{"n_layer": 9, "d_model": 160, "n_head": 2, "n_kv_head": 1, "head_dim": 64, "d_mlp": 640, "vocab_size": 2048, "activation": "gelu", "norm": "layernorm", "norm_place": "pre", "norm_eps": 1e-05, "positions": "rope", "rope_base": 10000.0, "rope_fraction": 1.0, "qk_norm": false, "attn_scale": 0.125, "bias": "none", "tie_embeddings": true, "parallel_block": true, "init": "trunc", "init_std_qkv": 0.0888, "init_std_o": 0.0234, "init_std_up": 0.0888, "init_std_down": 0.0105, "init_mimetic": 0.7, "optimizer": "muon_variant", "lr": 0.00629, "lr_mult_o": 0.852, "beta1": 0.95, "lr_head": 0.00617, "warmup_steps": 200, "schedule": "wsd", "decay_fraction": 0.267, "decay_shape": "sqrt", "final_lr_fraction": 0.1, "batch_tokens": [16384, 32768, 65536], "seq_len": 128, "doc_mask": false, "train_tokens": 190300000, "steps": 6134, "dataset": "wikipedia_en"}
Each number is 500 + 40 x the weight over its row's rms, rounded and kept within 0 to 999. Layers, rows and columns count from 0. Numbers have three digits each. The size before them is the row's rms in percent of the matrix's.

# layer 4 MLP down (transposed), 640x160, rms 0.108, rows 309-395, columns 80-159
112:496523476479550578568507495459473508489519521440490525488490525469537480516556507490528515496492467446562439499456454505440547493436511502486477562515466454478536493554504499579512512505483493494431444559445462530558455498477468438355499522
109:453573563509491444468487465459479505475505505469502479475469510523542493471496507485543487545532453506420515521473449487528507455488509533554521541494508607515511442494552488496442489563478522471414467521550492558522527469488487458486483511
093:477507469449510497529595472505511550411530499502433442601504547463506444489490576535487516445503496465493525494541451436462491568560555480527470520455506486494429475541454484523517543508522479537536608512486478495581498562508441504551551434
101:517474477498554521473462495441507496481496485494495512414516471389566438381568478550453449479456488557522526463584504444507509482481434429506523536470514475503516502514577519532532559420503478531519531549469573482489532472488505441505492452
094:494492495456497471482476519515489526488497491469495577524558562522499443514500509620497508481625459475478521478530432518511470525484488475518530502499527475504453517487483554485509415463526524464602497514499528544450596530521453543441491542
096:535437440455478511470473593514620536480464469501439464528480511532444487496563502500542497519528516543452443522488453502425508533475504456462524551500533484560555461499490489501597504497533466443483499491443520538502486542479552489449482491
087:499403545524521475501489554533510473496462513473506522556540497472524452479522521501451513566422419507545537566475434482569454544518516442483481485505518506489442403500630496474510560532525527507505532498500492501523523517527519522506504503
098:520496591451461475497567480545516535430464594480510512495460505493449514534493522617415506521530456537409504489492478458498500466503549424535542507542562493512422447487479464498580484488492474526455537554514479521483530507458444518432503561
091:547592480428515523509511548515488465499520499400484557458518538514520468535492506558456537516522510467508494549487557584471483532538455588489507497490513481478517566590482477508523422603546493560543411445467513482484526503464525507508481477
093:500442444510486546478422512497487534528483494475538525456499538464479517468524530468566478469492507539530482552465532590485433528479495517515473507434498533506527464534461449519515447500512476544444515505500450559541595562459517518504521511
097:495570504534525455470393460469547478512645473588539475539512414489512497513541456493455607500473468491499534516476504494520513528580453533513569523486524566528537508575474534457509505471564503505520530564507493462478486509504504542508510538
097:534494529496457537474525506537490455444522524440492439498461469510529492433533496541568508533455487542520481472472478570478537478491479487524536472538425439486583536478528467464459501464503514478466561576533476502511490506528529527430590505
100:560498525487437485493444518512434491487497545487427538525489453520533605471534471519481419563406520481484491541457492558568534502418526472474542487521591524581433512484457434500571494499484493537479521482474579486519513511466500488521480522
096:576521519498536491525543511471492456527562447551527523485450409479453569517479509448528494561492506405501454513480457501503451518553468425468541513493460513499450493546536550511513525380540498458556572485448516548478455559503489501474432546
101:491461442504568513468476472409491522548517511519545459487464585527540513516484547510442472521498488471548536509469489494532500495545445480530558492443549496527475579491517538474510513556485440504499460450468578459484556472506475456474561510
101:563473472502550539440544447466417544495517475543466426412505481476490504528534498476536531540540459547498551505537504473520493563456545486531477522548473426508538547542555530485512467458560532518462553464467506506514506583512480554503557535
110:498468491515491495454454530510567435580523572470441533514492448482544512460489429510443425523576536451469407462490527526538476568527498504462494496451523483472582554459440462507540511485516508540575454526553454618495513481525523481499574510
094:498481458533533475538513502450546464467473468528460552547547513452486544521457511442537464488504589511540561524521524507504474540471595563471539506549470485457521446446498530519475519470518486510490499561528521440462496476545533445581520465
098:566497507554539527556485553462528521541573426524485418424565469505528468568511514479543483519535495369516482500498480471532520506470502542505513477506477460533499506483458454490504485476440539520496495507526574537500468442518496536473492497
110:490517474469513498523548432444457475504554541497521502574472465475548517510467534441536536516447439467522436488520537596456518453569455563472483549530444524501494546516429500552527576462475498460511459483401506449533443390467483433522514546
119:466535506431573414526487481547476491483510426578599501550486484506499482505513466517558512438507474506525550524523422480484582509499473506501499527492491549453547514510543483470543461504456504508489547482451464534511527418480544520572500502
092:498567547408517510453437471491466495457496465459532535534532486474460474530497549506481481473517586497500459578486495494434558490516534537568443565545509464562550455506514461510514513486452473553445521481470460555538518514479481472455518512
099:512532457533511504425541486522479519499511498439469360469515490511475523456432484464528559562497457468480546501489508540552482468478424505518484498468503460534548508539428492531564559495485433513450521510532504436487492461518532494468528569
094:459477446488522578503507526503508540545527407440467516555472503483466566506513487557530434508438486438557435482445484556573455480442475539533524445474466489524502595535537479506505449517456492479501493573535478482513519494530506410471419527
092:501546515539493475459523571507510426503486557467538492467441446514476464489500520469527480561500462489513527525482517528526544535483568501568552543466444446564527426515574457456531391497504485496546491515546518508522558527434582474524493472
101:462497534490448509457497511486430549461484537513554486466452509508526558512488513485541543486478490434498507449556510451458442547502447446570492508476470528453506526516536489401596475441497565489516564506525472560566508539491504486510472554
104:517475494573520479446528473463502543453466561465514530439498544434418548518489508424550515529477556491552452479493480505500448530515488450474500556541547489454522475493493498504506488486487543490506511437482427489501439494524493390465503486
096:501477542535520553558484506507518506502466495469506475443554501537501512488517501464534517573517479516518501464473413545512424531441525469416532461476508516462494556484508526506494581520457539433470489510554505493493532483457473524483571444
093:457501530503495517493502475496491503525517495508465617560494542502520500495400518439578510559541507469515457497513461529470628460503576511495560498496480546518465555511439591479516559512450489526424514499495481513469527556555502557445499467
100:455512545524483422501469514528400520512518494548482602559588491480545530431498511426473491518509506382528533537512533485473423483477552548547451466540483545524533556498444447512476535513500472547518474536496434475606423507511423549507530504
097:434468494472474534522529491511470464517490455513415445463579444533515520472456549473506477532510533505506501536456444490523501577549555475545471420495462555553524526471469456453462535535562562512545515482545523470532527569483544562507460522
098:447465513454545562492511522553597472498562444496557489429481483545480486473434508475519568518551483525540474550463515525611509511552533562550525511487494487538494508506513502571529536524484479466510465612430511595451501459533443466478495507
110:480510498530455499471451394456454462608481475537518531498521508518509502555498455494536563524591564574463484493516490508463520513521519411517574492588544438565517473492477513465542505475502486540488444482571450503542511525543532503480485472
101:546456491471624498562411478521522508494469446496492507473492480501484498487514462490480506488480480523477470518418514447623464514474427366522477512534524576513510497553482528446422457499496532491463523474510516508492515453487578519503534522
101:472494517605516453502584446544483505545441565470477443546478561455504523443478537411476418540590524434510454505431439512430431559500511496503467468500480519463522510512507458496500587503480537536477500501527472553450504547555476548475472454
093:476480523505527509537494573528519445440534504589505513496444517463444517467528539512467565512552506519523500502482491478551543534495508545451436520530514441445484479526498520416518514528472549518496552477453450522458544504486604516543453459
098:485466536473483496488502493540497518530508524495540523465535457533478515469478545482564525505470535529498523525505447532536469543496527479537468466467548423509547411399493551488448505509520422479528583459524512486476477444538420529455568465
095:448503469490527470478465566498514524498505395522488520534460513523515556497520505545474504524558539535511495549515424567562437474511446475499592520509499461533517506502558534467523490442499467502617453472514490467522556427518484545429447456
088:496419458462498496506547544448560500534489502463493487539506432449534404462555488449525457552508564539492462491479538534495497543428493501489465463492518581544526441424486525436397548597471508508504558482542489462488556417536559537493525526
098:502464483550587499459551577507493475493442480533472515478489486511590498542503524498494460582516455360480441538535502471466492513526511540491453511460475483490492486508491482440576508461525499432550490537519511516541509517498476507476470541
093:546479508504570517400486465543510447497566546455517567418512425435504573476536511503489475556504489497494506577431524498469439563477511534527478494537458546473540441544466481474537441524526482408487424529516455487524543435466533566474554494
103:480494481477465516426488510544471477523493543492430468500542508524530480545531457514544533475491488472537545456499476460509527501529527486471539430546489513495500458470482514506516538472498533512486435475514580486531411535545493447524506482
086:527534484482519496512451578386460577506551486490476449441492521548451506464448531521455475435514416457465475520465586508507500484530501498467451443474520491467571470516476530514556486491452580477513514508488495451469513476535502514494514484
090:483448552422432520420522516473490487500486510495509494471506529572479420531544534445536477490434496513576446508540496462431554511474466461487548558498579483515492503508512466498543466471517493512516577415451525539517466578484495569473495476
099:545526482501512561466521518443521503454470504498473487496508513501504514437545437508495518506459511496468545492506447488571462550563554407448472595432491597535554516459508471484432493402469530462435539505532515479500530526403446522513469501
087:507480418476506590505523469489487574545490487497601549533430507480599461503523497451451530413454455453481452500485468559504467570465473488503468494465533510440544489451525487492522487491463564447537493502483524497500473477494507576499503420
095:473485558497416511486501465522438544499509514520552524483444546606516497490484490470505430465511559488481489492553516482522534484437527515463529515512548546485531494594510482469555490484497425468497570527468479553492430558447468517505456502
102:534500561469532491506533508527479510470548475507499441506530446564475552481517561565485531472498516526531548504475581495601478505408535477501505505461494549473519547497570549590486532406525466495497526558479490514476501480491499479535474505
099:553510467435524518528542590488512476516527407501499528546468490560523531526575505581473493425511480541480524484542479478485473603429511468462494486445538471503535466585429463500463530506555483512525490490513523484512444497474434492509523539
104:465532490512504502440506509491490595488528477390466472521472579516438537495440598476516516373486467499499436550472558524485499519536500462466473532499509521485555461486479589485488506467573536558492457478519440473535487534521508502542465531
089:473529421499436535467495451526492491459433541471508593497499513502530458573556571453563464458505535456527578414506512454499460478491562537443454466546525506405480556541417508532490451470498584504566473550422415479466557448510501503453540443
087:549523473543479574485485494478426483574541470541457510527518497527535485491503496568453488569476503441542445480454489522561543445476513544472463527493463466495514535437435470548481517613472585568546491478485527529519488441533487483508571507
101:526538510450499487504512513461409545525562525518384545517516510581520474515519515496457488487439478494428538561497473507539490490493509549467521519500485504443444470467475501548523531525531473587452503512481532481512437517508419565559487466
091:501514462536468489531452543470504481442545508510461564558499470528460503526510482579518495528508520500422574498544500541464496499494551540555497461472527544452473494473526546505503474391471525504527456462482400518481505501504445454463451488
099:431493534427523500493542589462519500433475524487522405524456515503506427483531466471502528481520540404529498507529472512458538504491474506522506504511492513446456494456578533499510459530357498498534543448504597437568487496487496478507503487
096:510500440443466504506517578482492595485494581504450482491526519475459462477431488498566500516491463488514490483497490555542561508512499518503486455492488469496483451505510474453493510484477460513491499516459554511562438584460599496517519569
097:435509447492523429479443534520502478581533533461543522548503477616538535550554500459477505467453475436501465434477465492584506468476517496472528422504586504497422530525494515504515534541463512538519461443500488558502466490497493423499493427
100:503523494519432582543519492502480467513451457455526495479496490453449443501514538473586495538569452431508523539538530558460527473490510556415530508513510486488429501519489557506544488480475524468564484516516485447520554487601496522513532484
107:517531484496482509496534523439499421459433470555489525514506511605577457552524440539488543452518444487396524490490511542527416556455505519481432534542496491514476579471539505520498523498524507568489515472526469514494525471537498555511484465
105:480476524491543514566494534444547515556536459457472520451517520503485605453577594522500515529466501521503531560446469453515490526511563491458565487532500494491448488506503504456519466430595491478575444558542471500450443552496443503501465483
102:547521460464536450475480513527455510614439455507549414538534511568513445543523502479492512467472524477471492574545482418524541436504495549495543425490526431537616521455486471516525499501473527528561527560512506515543485488505518534486406486
112:482526482529517461485481502533489566489549471495509481525544521507478606508358539480451468495519564511433547541507544454468478475496493559442485539511583515550542477482522466510444522497456498491481537479553441427505568495481470529500415490
104:409502504405450539502473504502483502489531583526520482532501487445521462526458515522534513565416490445537490532456462495520515462475542482491523450483443519540452514462473470505491519516557495463549496454393507475470513517506530517511556447
096:546486458511479547561538497617532567491512542570480526497546475512522548508471505423547499495472499452547445518495517547459560470508472538473539513454551489535418509523541494550503528457446445611458516496509462543578469548493538442490522451
099:503509583474516433531464394519498555544524445524468523506461444479480512457581521506519559466521526474505505445494467511531548579511523541431533468537488504547481503542470518496536615541494450487504481457550496534519464465521499526573396498
091:577499526587487519520512542454503503492497422489478514527550510546473501493506468526459510513452450501496531514437519491539483473522523630520503501444529398507519474526473513525529477527435489531511532535526504546505456552458461532490480514
101:471455468537466470510489526516513508526433427485450454462487514477571544516499475496528515565431518457520575542587506505551528541415509500523470552507575504538468498532507499446532541548467413452565466509430530484423540490575462471538446503
114:448509483487506432470478433537413429475566517526535455446568479508449517521530444477516526480572502457535483432499492502513510521536422501528486571559548467451511508514487495520466502546522498523492490540514488547524479500497538559480423475
090:519491495498428479534578457471440475453494442450428447482517532536481452481491557543535522463509485567558582476517515528416515420509482463480572557561516467532493544537559532515509552535544432447494485481510432518529512524512417470458485492
100:496504531521528507547634422553516491588528522506519482476485534488487518497506510434517573550508515541517572498547512575417485495520517511484504493456514483486524470493465470478537555585463442479394485510524465470466482498556491524496549485
099:552571473512495528449530514523377415569577501482460469479490476501490492493417505523486554560496492547478513506471470496521455477474530480464470488518552469537520493470475587535537494516543527447508535525485520440487515481529491506498573487
107:428468556434497493482466457492528512532473516442525501535464482490542459527446508495509537500467492437517489506536488529399486384475526516567506518509560524517494458368508510497553494478484561468496517582487541498567465456502482461511521487
100:490431508489457489498408459487524473467516516517501554488482483515489534545498511499498546495496512447538458494473466495503542493506415446551572452517430438490531484455508471432420556466537547526571483512464485459463462544534627336470575465
102:553516495473523491473466529550539578475494505513455522519555478491456525520520516412440521482504543570416500535448506484543505461526497483560512515520468452533481503431495562593526491516535524469513458474456601598469421499518443469505458511
092:489541432450423499530434577550502457536508488535455545461461467511557537541526471513431445465536433510456520448453524545494513406423492544472548522497489552523460480475465448537491512504531555440560484474527449561528595488533492487513563468
098:428547429536523511466493447525509546448500549472487421497482514607458481542426499581482463471453451520440475491504489505479539470473510501513495480483550460573540508494434505532449505544532496514489429479535483478511453489486511505502518562
095:460487550519551490519486511509465447558494482499475438497452465446570570550558512540530473549456476520498447481446536500486447478502455536493544454511487582547587446527530539498476489431495507473466536469507547435548469499540552525456421504
103:459492466438528538487496633519516489479585470503464526513546482446443524528487555539595474531572524532536459500468505581515479427536454428485517518429504493505555449518500522544562491533543516515501420489506470527490498380542490528551521473
096:492529463473500484482535458423476480502543517516490470494526489492555556487495482382514587519465551469513543482514460527522511501538550513519502472493464530526468478471371528497521544517522411478498545564520504512468467487470502463565556480
096:498500512553530545493490467533507455481500522487523555486468555500516569570486498478489498559568502515401488491467531472548517515493523551468464480548486504472457491451507517570523443530426544481505521488513544580531488508522423472512567468
099:483561477480426481594506472492544515512499499489483586543403453575422531463516610527563495494540447497484612506546545516433467475542522476508432500549529514601481500543501467531526500450492492528413516448469509544511501499471459541506538524
095:519505443482510498492507448468540505492596513465596551478485513502421490514548504424485452455489549505474466484533436415520498558495463519524530533490582516480525486531454471544490524523468513545503587488464500497525493556444446463459544485
100:516459501518494532523448515634533550523588534476414479489444506470434484475484517440469475501422487490542454462550567510616559489458487465485508550541521477607507537485508476539481514473507504539584478512492545449446430510502471481429505491
102:494503463482476517457431554459496581481546508607516526548512483551530479440505534486514443481554459531475536555563554423516557535500518510563522423385543454455519527467522526447529509532477461486472493465487491503511538458475536522505450502
098:490574450507562499476494532519497553562470530427417512499599511560529506496534503543455529502494505520492487442510549480514575446460517473523496505491497428468440503489520478531515532518539578477562480503473488488532527497523562549523550547
105:510474499527565438447494555545481474528543422472549456511536556467474460507497414548463507519527516521506526452494450482492496487419501472511526459553542481481498488520598462551566513531564432515496518493561521446458511468436496540491447574
100:519522505474477520541480543495504495485530492569463579493468525486498502575528520543506566524479491494453543404482408481557543490482509492542538479504532522509426457536517475444573450465569481528496487452503456452541464545503525497501471504
# layer 4 MLP up, 640x160, rms 0.215, rows 310-395, columns 80-159
102:445568507476506469427485486552481440498488463491464540481479487429517492461500567545505513490494571530486500535524397540477513448490405479526449465449545522501507504448518542509508479436453531489495432523460465516446479471528572490412554528
100:543476527560467515481499445479481502526511448602511508461495458573447506586584462501478487568520475567473502484438496560576476519431470475485469502522454522579500529454443462460500395485485455512359507515470466514572558511550499535442432502
100:503461532508387468497502484545488489498501444514406535470478482553475514517528515504531537450469440601471548444394494505438499533465500526480484496573512615439558480493506462480443508473497486473571499500458497529469541491554504536483469477
099:495578491491470510541523505468439488426477472470536531529478515519490527467517467452555557517501424480553490499472502518473512457418512479559405499497512563540472529515436461513482464434508540515624460512544493541509445504499563440467431492
096:558492539531482591417463468500481555504488542492581515486483517465426530552524517446532616452500545465445461448477557515489584429496486490576439450455547565489463561484415518477559555491514476485502537457490538528581485455569596480498527511
092:525498517456473485549499401472530449505546461515502497535402511520507471476518460500555550509484494487417466523513457468406433522445473484489486526505498540481464520486399525468512465507512542425506479433507550523460465462522496486535449522
101:490438417485455529589485502499518430490534445532424507497547468518476455456442556521464448529505548507551494491578503447532466502417448536558502535503512488481452541503487459479494549514503492494599520491433529499468525465503499513507485566
094:502511526481494519541433517505523517536458520538529509478424427503452485525572554564530541521486517559534543484515477540480531516520571442460471503475510486496525497443537527542548535489591550473495598515533529508436465474594522468565477461
097:497482473488591542589471531417512547578515523478390482437520546491470544574518452477507568518497488565413482451518495480467489524522580520481481500463528526470433541492512499498540453507434510482500523562470525563551498532489506569423462502
094:422501466487522514484532492522528496509459536436535503485471513489480446528504490414525469447494468522526490528516600527396545478555488542419471526464518494476505555507486526604468581519570470477456467445451536561519495534397414499476471632
098:483527463499531548519490502514475511584468410476488513465510451434420591534479484481513515558581484546477537498507503538488431564459422506509497542464513501491432444510475458509498480551501547580503534462553531555524482466535459503549522488
101:525493508487514475467464489495540564485460467511549461556539527448541494551554547535486510523551513542515497447526521460489432487585454440535518428525453516403532523475463430550491520480508570463442504529506517546470501524569552528502515513
093:500434492484407531547551473490532535503470508473439537530508479473526485562512543455472515462538587564560384434488553461525522488529490525487485445537494461522509515456558545511450471572452426547498428542489516500477510498488554498517410480
099:488533511461559476531541465520548463567491500502471493526463387521484520532483528459539514513560492437444507494566525489415518485445537502520509458513530534484575460483508505543513432507494439486496545531496450548472450541505524530512438533
108:537532477513367451496462507529515481455543508502525434518471490526441509500483515489446471423485514531447494525521593520499568500512473535528475564463523554554503609479500478461469567458476501500459504478509503509449540492390460471517512506
102:471506596476522510540451542486490583565452494540526495475527527505488534519442621538492476510482531561545509519447399552460489580550476552444453557537494574535545506511561453504423484514493478541460491460460447464511446499475510514538546496
097:497449480418533486542491495523466521474427473451494503459545505500499497445516494522426525457444529455396452424548437546515475520481511509509471509581517516490499575499517531449447505470526504511432564473463457498522499420504507485459507509
100:495432497519493496532546513474451467491536431432528479520414475448532502464543503514534475455529491513461530560509464511479501514591489543528486437534462509484512511573527539565476486529519483569581489462491477529495542444509520474516464489
097:506524493497504515527475487486465497502496489344580480474516526548554509532522521476484509414483553505467523498570530499490520541543519519490522467503545454526578467526534479537480553556567524488465511532520511599521550493459481454443429497
106:518515512415481475458535409514488493483477416479533508541536449511524454485464534504493544477458545452577509440491522514415551441438579562496535520479482486489507457494493490506566518499499465470473552528487534532480525549529465514497502505
096:527483457495502453552521570505626506470495474553469477478491481527508583543504534484466495473535497467515511466543428529547489520466426406509535432457493478492427465550512467469454486512581496486480488493444463471523475492495427460526516505
098:455486491516495470524510505447553577542484495474500561483471475555560461573523475505460502523483582454509399535458482453465505584489453502456476504482476494530503570506565487506502461562444524499496431582514539504535458557576522471515500439
096:529559501509478457461530575501515496487508442522535486454489504454501494484526548450492512531550511501472520526425554463525435531547530458606534574494538531433484486356447472453554487405502409500530502492473457518544492439554423517480544509
097:496494515571458434542431453503514543514461441568407480470506486507441503519534526473495534482555526440516489443481523538508541494545513495499498514521529482488510474509460534529551490445556515486487508470571491484560481486482502564492440504
105:405468486510593460479456485420518476498509474476464495513507510481522465540514410534560499521514516546450496546512509523544445519516498547477493455526513472564449562530557552464468569523571444548512518504421512484501503492539420584472489518
104:473430507515555447507481447526613531534453509514462547380519460468538515512565520529540449498426478414529495601516442527574492519382504470502470555557557516461517483564540531487568501504565532493452466491466453520469575487469472539517529501
098:561520523539523470541498472507421506498448442521477500558583471484483487478482576513586447495457526505461465521537511524497552556524512525519503578515512508498542478450496471553499442543470392499524493486446506506512525443534490539459526540
099:565432513447511561460505470574547545473526527511491463539472468476526616430441501479526500442465456436508580504474489517484496491511439477455512517443498454576440541572496471443534565510532500436492494527512518523479428483498522434459464459
095:556489533525460493509489497501548487518451477449496433542424488453470458498524513492504513490503421525445488521425540481502476486478484552430562493502484463551550455481489601484518493399438444529478468493518552541521622483553560515510496520
100:526581523549524459511383494518500535498523494482585512488560499471476468485495493461373558531531478519447495493564493453579475495510393464470565461524529509516421447472469521528561550488451463441470501477471487484516457506471494532539542551
098:481519545466466511480460504454471499486481473476503483533519561480432489505452553452496566510461446504483511510519419519462477593532534474490498482482427441498478493517490480513514508551572446507535550453558473510495495528464536530498431475
104:519547549484500537534431425440423535499532430465532506432536562497470567511556550525453512450485484512490522500467470524545494519517496498471445515531546452450477555499524547527503498504531574553462494574494439542433580504478489481455608547
098:540504501561424477498454511501506491558603508563502485504462471487498466591510482566578475495495492518515551525566516552458512547542500592456538461513449515435547464476443465550519513446489409546493473547495517434556496451522531514525473512
099:487402452447524613526488488500505464433619548466478465471452454474483489494459496555454487521535507519544525477490533465529544496478560554499552461491534565451491554612531475512552564555570442453548527479508549488517517492536478445491567467
097:511543488515449478502510504525436540466469550484488463535504443492559551575512532504552500536482445530522483527548420548532494466507444420507585498527494504420447465529477457535505511557477501530477452502508529470539419516468494440471517475
101:466479502510469490517437477448533509441462538518496477527467539506538480496461490558397559510503483484418481536447525469461468500489519432484459523513412536483486515521509476504566480482533568577472435518548454514551491481522499526563553560
094:481486533533440478504469480473523548526466499503494557481540512486538527422607550520521500512564492513558512540509545543523542551508582460464519515453477454473443455487569448511472476446489489490505533501502499538497467514431487505475485541
096:530497485505544544524475446420477438466519447523552472465510487532428533473552499518447483537554467449400590502528459487513534466450575456522558530441482493496490483581504458467481442451546484541463517487473476510409550500598539483494494489
099:565496551507487566539572431518500512500548496550455552544516467454440617554486451495488516493517451461469501482559529444486494456535558478509535554518502493490530534482438432618436474461518535510525443509542540505535468507532483541572495532
095:524554521507435436543582452473522439535434513486491542494499518528519519458491550558428478430462506490580561538532509474526505458502412503531505514473456538489490534497506476546449569456511481542593573540480461486447576456503522541481561532
100:529527495467588521475580514498604504554540459550453507546451460486483474497533559482492533514545497522510391507502504446485472472457528530469528516471459478457488485554500452506506544518486561541488484542577469566504467561472509497507440515
092:487522381500424570523592453491507593492537526459472509495482473552490505551512529514461498526515539494466543503531511462534463493536533496573473480498480485499436469504506458437533481406500493566509544516530491555563525476486510624521486532
099:475534499543503555585543558526471498492508549522498490504600457461522549514458554512496452475566477525522509538455432464554430489502522612510483457440446496511445460553462496461469493544498509447471461521573493492482566523507472475515528465
096:464431535432486468469541475435547458544511429452510429492610416478468529511562425505543573469470503511529556429538493548550485479492465534481478551503500526537475518533506490498504480492435539531539472498486471467470477448505507478553473542
096:530511596467467508520519526487490428432508476520433467469534468520509521416500515525527554547530542530460559544509525523476495609553495486473429452560468452486499500520465509553542441490481377469519503461521469537490458460533490496518503572
097:465523451499474521447555544556546449412522490473426592507536495516519512502499496543513485569487429473515581472551502532543497592499491451507436473522438428503495446543506488480527439493553516487542449555529513493546434534541557559413510546
103:523474569526491484575471459469512453529482534478544570516490520505492531543514479585524501491508518439458488469500468503501483458490512435562499494500481500567458472488490419548543475552445427493506483498638558517489525587488527438475499462
102:524455524527503533477542421499530446490460535490519531461482560472469519523523542511409481489491496428474512507538501430571565496493476521508443477508367513486490474526492460546542497507521472415467494482521467511524439443502525447383517535
101:459477432505518542505466472524547452452506440558498515445486433475537485462520478532537561479507472471472551441534505494478468431540480537442479502512485434497545558476588577564495518593519502536440420483525496565476462508519479495466515453
091:542460566535570536565530460489509496525472518525454425445464518489477548501478408512458497564508504559487446575499505505514557457498456405558473539479473530520560441455590500424524524462527438505483459511541545513465548498510514457585489590
095:460522520484521449507527562522550532471418486514491568470517457475520488556455498518468572561448474548502521520555495510484521520545500487528515457547512512523487446629514492469550485451501515526487551506457462428516515568535515517491466476
098:499507522409513512548509507533521498405388407418487580478508573528461519480549494503496483562437471473543518543530510519485544513571515460493517488461492492436586530513505543512480466457527542511464518523488443520541534519576459533484450511
093:485560535441468495440555510483486444493479485529460539493474431434537529489463464500404482485428400434482493519423496502552408427505429495483492549531518545540451495485564455510479522489518473443505508503482594531573452487557560484493531486
107:472414477505476472470428479547565509493504562516479501481474464492472522450554494484453570432439518497495489556541527552560521473513550582488414546430521444548454443493511569557534471514511520432569495484491538499452433523493497518440537525
095:459481549467410518510441401561468444555496552497534508538473441468557609497505507489430512517502466475455545490527536462514551523482471493531485478483402536459512544510466510441505455525531478418532547487504516430462504423504519490524539533
091:586478521539468478545472507596542529531427459444533508452588500466481452500415476478459515474527497517537525532617513525461435484499529480511547576507425444496445476570527482565530515512508464526512590536474533478485569455448456529474476481
095:439476474498480461474446439527533532494542500565429484515539492536536524514465506541400408481495547569431477480502496544561385465477527455546475503470540496518443534541521507519445534528509560503463524509465540534584452489502469451514514489
104:473471550535479461507523421547555496513568443501499550476494500526533437532507501506508486521463523514547477471537507524406515514492519518524467532483515510594449472554365522486472514501563560403566443568528496488528501491506497489451500479
106:496476502468466534549535484484511499483523507476468499512467452524530507497495492539529473459499476545460521483521535508447470492425523467587463470456486540571588466505426512516511523528513589543450501443444521504483417534548468463470481536
105:465422554492517494537541516568451478456464453512488509476462501458530529548470534483490527551475522507516441506493484464466494527494406495429516476544514522496524528544579488503558605457546496468500445500494480550516495571503531489521403548
101:498529507370529415447566524503487504556526488498487455436550457415466583513408553556577546516440515572547526426494500537468487465523516537522511476559462445522572449489491495551472517498492528475555422537517418448457539549489484459399488510
103:488498444452512557457502475452552594489489449519534409486470508507474459480512460562460495459506520527508506550601474521516450497498549598537461474512500510481479495454506474486421561535508537403488494447524523497479495508548568555468474524
092:514467473518496569514491440504490587512510487409531522493492471481513475527555566524458540553531522492448508533501531483469503532495620514569487498495540507498555544484450469477508496497482502465454458501425543496422523522485477495438520494
104:501476515535439526455564489541577507478498480472578608497486536491546510554529470461437524562506526508418492494570515446449445460451503483467483505417495547556501467588468415452548496540483538475514550547529496494430484505529478536472536558
095:483498537383485587467468577509574483417515503495483421473517535470563511571560491507498457475505483439492457535551470434486474502460455523484483511529476538539463542502507518477496426552479501493463499451417441479491495424515542527544460511
101:529521432519520435453464537578491522526518546462566477480472492476463436502586523518459515517554469480466531487564443521430565589540514574525349543518489497515426466537458450460496499499462500510505476529527493565552521507448529546559534484
109:537462498463479571522514448432423483395591500489489467522524465429442482421534515479548505524479478479540449555544581456491535494522536519492492497527513484452500490503540492470499496441532556467571494512481481501466479525549542498516561472
099:477501468462538505518486545528563489524532474583504552509481492408526493521480540509440469614466526388538505496552493551526519480441480572536446517452526562492487485503423493540498432437523451527488452494507550458489489516416540560525516500
096:522617523467590490526487502540527530478501413461463482508497500466472454520462488477562444481494500426530410503448542472511474469509487511558479570553447505489555512492476527500490521533463542515573524527442585485514560473435547571513463511
091:419480519549513503533523485555541511476446447445525539487492473529520530448568512375473530483546519554471463468544587458524435507519507523519519537465456486514448496522536449578500487525497446485566516521444488551500524564507472503526479490
106:628489485532479447477532509496539456470456468500496513432465493515492480512562502444506459598534539468471527505514573491480494550539496465460566510509440518575478606507513500440456558445500453499549454542446479509500463463491521514477558495
102:438485496442500499517451522463458486493445533478488442488447515536456484542493536482448504512460448480404486506567544496521534512470504480476476523530498485536449443538524521589525498555494489501486462504522455571475492528516463488480556471
094:499586581455523530464508486538545469501508497529464515532496482525511467459533517458489524606534486526524421493450381467520471482514547460525416516542481531496520468520503480524421486504516512491498502501443436520491522520527535475518458502
102:526438508550487453493618459500513487529522492442549505541506500520500442482524484493528512555500511514470520462559512477529520529542486544611467483582463493507495493541506508518526490480421519538485517425424588501433486514465445456537496596
102:470607547457462415500474465436555453510528502535528486479529480497490492458488528460538471471463453565479513555496497610444522472512480522528558517502512494500476503490557462492590580484569509474506413555531467489530466555482502445489557542
097:572542433432462609526508476502523508512532497484507538528527490515519508541546527478497519539472515479517465515505480479504516435482552494482387458555445542515512482549500482511531455501456499468531512489524540519460499519507451496547533469
104:489475538478547540555454447495495468476567495498532465455512482470518497513546544543378538449425502505522470505499522440531501467469493579513535426511415539461470508530485516505473537558413537439569467504482561490502491491514507532443524513
102:411485516421431478492554458510506555415553491428488440488487489443489437533469511548561552495489476461530550489519459480480503430498462486553473532499563484533433439441613478416483493489503563495465502516467485481567461478470503613517511493
097:540478483476581441552516512521596506489481439533526523469454466530512420509442464484486525521483472573466484507556548519531474570513470456579550561494475495506561433509472453560507552482543449489499426503439445487489516489495540569480528524
100:478493461478525472492496517459534462517510481418459484440545478568437472494502483481481479490463458513529490432503445502562529538522490620513551483487507543559461490465421564438463532610429433445497499553491513501511587489535491545478491482
103:476429538458490472524526437463526432503464516483505491454576498546525511440537462491547581597459466504447529516542470520461574584519500476534523524536513455501436521489462474490464407523520452529438489523409524548554553444541519513490473580
101:537498423537468457462504469532495422471452457471534409494499547500486460487552535571514530495538527546460471470557513494453485509489471493599530429452542558503502491555482537499539517545491547466529533505497518486524570505473491506520472439
094:526524534560461500464543444476501551527530593555383515443488464529485477530464561518486497488424491565474544461514535476492460469458452477540498588533502537540512434544450450484532518456463480499536533494499470550537534424554496495464494433
103:502520505468566538510420470580503508431504486541511559479445483464579472528527467481447523466511458552473528581490572560489441559493507497488486498431549522507573486517457483461495500494489457454461504538540563443552499431483494533477514497
101:510603482440493447430493520455507568470499494517511475451506494528565513469479474525550477551521532497508506519475455483506515474573477572471547483432490500536514482505465512542496447514493488421518438576487455512544455500484498457474487546
100:507462532504556500551475540508564513473480513487507490482582515539546461507525461414485511527565481556527473488469568472486429495489524511483433494455451445419535495515437450528509579513512487538528530535471501505489514583527461522547433482